config.yaml
n_layer: 9
d_model: 128
n_head: 2
n_kv_head: 2
head_dim: 64
d_mlp: 256
vocab_size: 8192
activation: "swiglu"
norm: "rmsnorm"
norm_place: "pre"
norm_eps: 1e-05
positions: "rope"
rope_base: 32500.0
rope_fraction: 1.0
qk_norm: false
attn_scale: 0.125
bias: "none"
tie_embeddings: true
parallel_block: false
init: "normal"
init_std_qkv: 0.0436
init_std_o: 0.0
init_std_up: 0.0436
init_std_down: 0.0
optimizer: "muon_variant"
lr: 0.00656
beta1: 0.95
weight_decay: 0.028
lr_head: 0.00453
grad_clip: 2.0
warmup_steps: 200
schedule: "cos"
final_lr_fraction: 0.1
batch_tokens: 16384
seq_len: 1024
doc_mask: true
train_tokens: 130300000
steps: 7953
dataset: "wikipedia_en"
Each number is 200 + 20 x the weight over its row's rms, rounded and kept within 0 to 999. Layers, rows and columns count from 0. The size before them is the row's rms in percent of the matrix's.

# layer 5 attention value, 128x128, rms 0.0976, rows 109-127, columns 0-127
085,192,211,196,225,195,198,183,203,210,188,189,193,194,166,200,184,202,188,212,223,156,197,191,239,233,174,181,194,190,178,183,224,204,168,185,206,201,187,175,218,187,203,199,218,200,212,231,195,216,166,199,179,179,200,169,183,194,193,204,148,185,231,253,182,212,207,174,229,212,180,176,155,197,214,185,214,188,185,146,198,184,204,164,201,183,203,183,221,212,207,179,186,184,223,205,229,190,201,197,225,194,181,185,182,194,198,206,170,189,175,207,202,223,193,180,168,199,185,226,214,216,207,189,218,234,161,157,204
102,238,194,195,215,201,192,196,210,231,186,211,170,228,204,222,179,201,202,170,185,190,191,213,192,165,202,215,223,220,183,212,150,178,182,195,189,200,200,203,201,178,204,211,192,196,226,188,154,151,247,215,191,188,207,204,203,197,175,170,220,188,201,162,183,179,218,218,154,208,175,212,219,220,187,165,203,185,183,180,189,213,206,206,150,214,197,217,210,206,219,206,225,229,208,193,188,225,187,198,215,183,197,187,177,212,194,202,178,192,228,231,198,216,219,202,187,192,196,230,187,268,204,184,215,214,196,179,202
104,199,192,200,172,205,204,162,215,179,175,198,209,183,189,207,180,197,214,191,241,221,197,210,154,190,192,221,220,192,218,196,205,200,212,187,221,209,190,216,209,193,213,215,201,169,173,220,212,246,226,190,226,185,201,204,194,205,181,189,220,131,218,181,184,213,253,210,182,173,211,217,195,232,187,159,223,186,200,196,207,225,192,218,206,200,191,207,165,233,217,189,215,183,170,207,199,218,178,199,175,195,189,221,207,175,250,193,206,223,159,211,215,213,191,212,191,206,190,190,172,212,214,203,232,212,229,218,176
104,196,213,228,228,173,200,176,209,226,229,215,202,221,194,221,204,162,169,183,214,173,185,190,215,223,192,173,171,216,200,214,213,184,175,183,201,205,214,229,222,195,190,198,205,216,206,256,203,216,211,198,207,197,221,216,177,206,193,200,182,229,196,191,195,158,172,187,217,206,182,229,193,192,169,146,211,204,147,179,181,166,209,204,214,189,199,191,191,193,186,189,181,260,190,206,201,198,212,182,184,198,165,202,199,166,197,237,186,218,173,237,223,178,204,224,187,190,206,182,221,182,198,214,190,211,196,189,205
106,202,202,231,213,199,200,217,200,192,177,217,200,193,211,231,212,216,201,152,200,200,185,203,222,170,210,208,195,188,217,183,227,179,189,190,194,210,188,178,244,236,200,208,198,235,175,207,210,183,221,234,186,203,210,215,184,173,173,231,237,180,207,203,221,229,201,238,196,170,213,190,176,184,196,235,184,199,217,228,203,205,189,198,193,206,203,176,211,191,209,189,186,226,183,209,197,242,198,220,148,227,202,205,205,229,200,188,198,179,236,168,184,194,219,188,172,182,177,183,221,212,226,240,176,181,220,165,171
089,185,207,172,203,210,244,218,160,205,192,192,210,197,236,184,189,236,192,187,188,200,213,177,185,206,198,161,210,203,226,200,195,183,223,229,202,197,183,234,218,207,208,222,176,203,178,151,211,207,172,201,224,209,214,220,188,187,236,205,186,167,247,233,193,207,231,192,194,192,203,174,168,202,167,190,182,237,186,162,177,192,196,185,245,168,203,201,216,207,196,216,218,218,183,194,187,221,212,195,165,233,198,234,170,178,180,201,230,196,216,192,187,203,183,206,204,203,214,174,222,223,178,187,210,213,204,199,201
091,176,206,217,161,191,215,181,205,190,231,214,214,212,236,228,234,170,165,209,194,224,220,210,191,195,194,218,195,192,206,182,221,183,215,226,173,202,211,178,216,177,203,173,197,175,248,205,202,186,200,189,198,216,209,209,216,247,190,260,230,225,182,192,189,197,202,198,200,206,220,176,209,182,194,206,211,164,220,200,188,201,191,195,195,218,175,211,183,152,221,229,216,214,195,174,190,202,180,190,192,212,185,181,212,187,140,196,172,185,251,216,176,202,208,188,201,194,182,193,194,178,180,199,178,200,207,185,173
099,237,207,186,223,184,210,236,193,156,181,159,209,220,205,172,225,184,175,201,220,225,227,195,196,216,192,171,187,197,190,209,203,228,214,197,156,209,227,217,165,155,213,196,210,195,149,222,191,217,217,203,198,196,199,148,214,212,201,216,218,207,204,190,222,196,212,209,189,208,155,162,204,225,194,206,195,204,233,233,225,206,211,188,206,214,180,201,205,207,218,218,211,230,196,197,174,182,196,215,184,190,204,216,198,202,205,242,159,194,159,206,226,195,200,204,183,218,167,206,177,199,189,193,205,208,171,188,190
101,200,218,225,177,199,248,196,238,202,204,205,179,201,199,198,202,185,190,205,222,209,242,192,190,204,172,222,163,213,178,212,177,195,219,197,158,190,197,196,191,187,219,200,179,200,186,211,225,185,180,221,167,193,164,178,191,213,191,194,229,188,196,180,187,233,187,256,173,185,186,183,176,182,214,195,213,212,240,197,201,194,224,206,168,163,224,190,180,181,194,215,184,173,205,154,175,207,202,181,190,233,222,181,180,205,195,183,198,182,214,247,198,199,168,217,190,196,179,209,167,199,203,196,183,184,187,235,195
106,206,231,220,200,203,177,227,186,207,198,168,217,190,235,218,172,199,195,156,199,243,175,202,183,188,193,190,194,205,200,194,231,210,207,188,219,164,195,214,196,157,198,202,199,200,247,210,230,200,151,200,226,202,199,199,236,230,184,178,200,236,217,197,184,179,223,198,212,216,256,209,177,202,205,189,199,201,195,215,171,223,199,216,186,206,217,173,201,216,204,226,163,191,226,209,198,209,178,156,165,200,180,219,209,195,230,189,220,192,205,201,174,210,212,169,193,195,185,208,221,211,180,196,190,209,191,222,241
100,202,204,168,186,182,222,192,234,188,218,203,211,252,190,185,212,186,222,193,189,222,213,191,232,218,195,205,206,188,189,196,214,189,256,199,179,200,225,192,173,218,198,218,236,203,218,227,188,222,174,210,213,215,202,155,173,182,185,168,208,204,190,170,214,221,193,180,200,228,217,198,165,192,206,190,210,215,189,222,187,166,169,212,210,237,240,216,214,210,189,214,214,186,211,184,167,194,197,189,232,205,185,219,206,182,188,201,213,241,213,195,198,160,196,173,214,227,194,232,215,182,187,235,199,230,192,222,219
107,190,203,243,183,198,234,201,182,182,194,210,166,206,204,185,180,191,223,221,234,188,238,194,216,210,166,184,223,207,204,158,207,200,180,196,199,169,206,156,220,236,189,185,210,212,228,185,209,222,183,195,196,169,218,210,205,181,193,206,193,166,201,201,171,230,201,198,198,167,202,215,178,197,170,217,193,207,189,185,185,225,217,212,185,213,216,202,226,211,219,200,190,225,209,183,182,202,198,167,180,205,206,202,211,204,186,214,170,207,229,241,175,198,216,175,240,184,183,208,266,177,202,174,233,194,224,210,191
103,213,198,208,179,149,189,179,181,202,211,199,198,216,208,184,214,187,217,208,213,171,192,201,205,190,215,201,204,174,206,192,199,183,195,202,185,217,244,168,178,216,152,230,218,232,196,214,218,230,199,208,199,177,169,226,186,215,189,197,199,210,198,209,199,182,192,162,194,195,217,204,214,196,192,173,204,193,212,172,160,202,176,193,208,214,180,224,206,193,197,203,223,215,178,218,203,210,170,233,255,214,224,201,188,231,219,209,178,187,233,220,200,177,170,202,219,194,171,187,227,200,167,233,183,158,155,167,198
105,213,184,169,213,203,141,206,248,213,216,262,220,229,232,189,196,206,185,219,182,222,205,206,203,225,195,208,229,200,209,202,196,226,216,207,229,209,185,187,177,176,216,220,190,167,208,233,178,199,227,191,174,194,223,216,175,165,181,187,193,210,167,196,222,191,170,218,183,196,188,232,202,209,220,178,183,221,234,193,254,223,190,192,192,217,193,208,207,221,220,202,221,182,219,204,190,199,234,211,205,210,211,208,231,215,204,219,218,234,196,204,213,184,185,210,223,207,180,192,190,188,179,171,194,218,199,197,210
097,202,176,207,220,178,179,187,177,176,204,233,232,223,183,208,220,210,193,229,194,195,215,207,219,220,215,203,207,161,180,173,190,232,182,213,212,206,201,205,212,204,235,203,223,204,176,178,211,207,140,187,252,200,182,180,206,187,205,197,199,218,206,199,194,167,203,218,204,203,200,188,195,178,209,239,205,176,198,204,218,210,232,173,202,216,211,202,195,211,187,201,185,187,194,197,156,228,216,176,194,192,187,188,163,212,181,170,191,224,180,211,244,253,209,198,180,200,191,201,220,231,180,168,166,175,230,177,210
105,187,230,179,210,199,222,213,175,138,182,198,228,211,182,212,193,173,204,198,219,215,244,198,212,229,208,228,183,210,186,206,194,244,202,164,239,210,220,176,173,163,195,216,176,167,192,208,216,224,241,186,154,240,198,193,214,195,187,189,217,200,199,217,204,164,238,198,226,207,204,192,161,200,194,194,191,203,198,224,205,168,210,208,201,201,212,202,218,189,217,206,208,201,187,194,182,209,190,217,203,179,184,216,235,183,209,177,229,180,229,215,180,199,199,192,237,206,210,205,189,149,204,208,197,209,193,202,197
107,206,187,230,203,166,214,222,230,185,184,181,164,201,188,172,215,227,168,210,201,256,209,179,204,203,206,249,196,187,199,202,195,216,222,203,199,175,199,175,183,207,173,206,186,175,188,173,211,180,192,187,197,223,191,201,222,207,236,186,198,215,192,181,225,205,208,196,208,245,195,214,204,197,205,208,175,208,233,193,216,178,213,234,202,189,189,180,210,209,184,229,188,192,202,165,186,227,237,218,166,212,180,177,195,180,191,212,174,216,174,202,210,180,197,195,216,243,187,233,185,143,224,174,195,194,218,216,219
109,200,229,205,188,212,198,190,189,211,207,224,180,141,159,175,218,201,183,209,202,224,182,240,181,175,218,190,202,210,198,198,201,190,196,192,225,190,197,190,212,202,204,209,233,216,204,196,194,170,195,200,235,210,210,207,202,228,162,204,199,171,164,176,203,217,171,207,198,249,185,202,221,199,222,144,260,212,202,189,199,201,207,205,201,194,218,178,207,217,175,220,194,232,232,199,168,175,211,208,168,194,191,210,170,185,203,214,194,171,198,226,189,211,190,231,174,177,186,233,218,195,204,177,200,174,196,210,175
102,233,180,203,171,227,194,161,215,207,156,190,218,185,244,184,203,210,194,221,195,228,201,182,218,167,199,237,199,202,185,237,182,190,185,241,209,152,204,198,223,183,185,195,165,226,228,195,199,211,227,178,193,203,186,183,168,175,210,166,195,165,208,199,181,201,191,197,218,193,147,213,195,182,210,186,203,182,189,205,241,186,237,188,188,215,202,197,234,203,193,220,195,184,205,219,186,194,194,211,211,222,202,199,227,206,216,223,223,206,184,214,197,212,232,200,202,166,194,181,187,208,229,208,213,197,189,155,205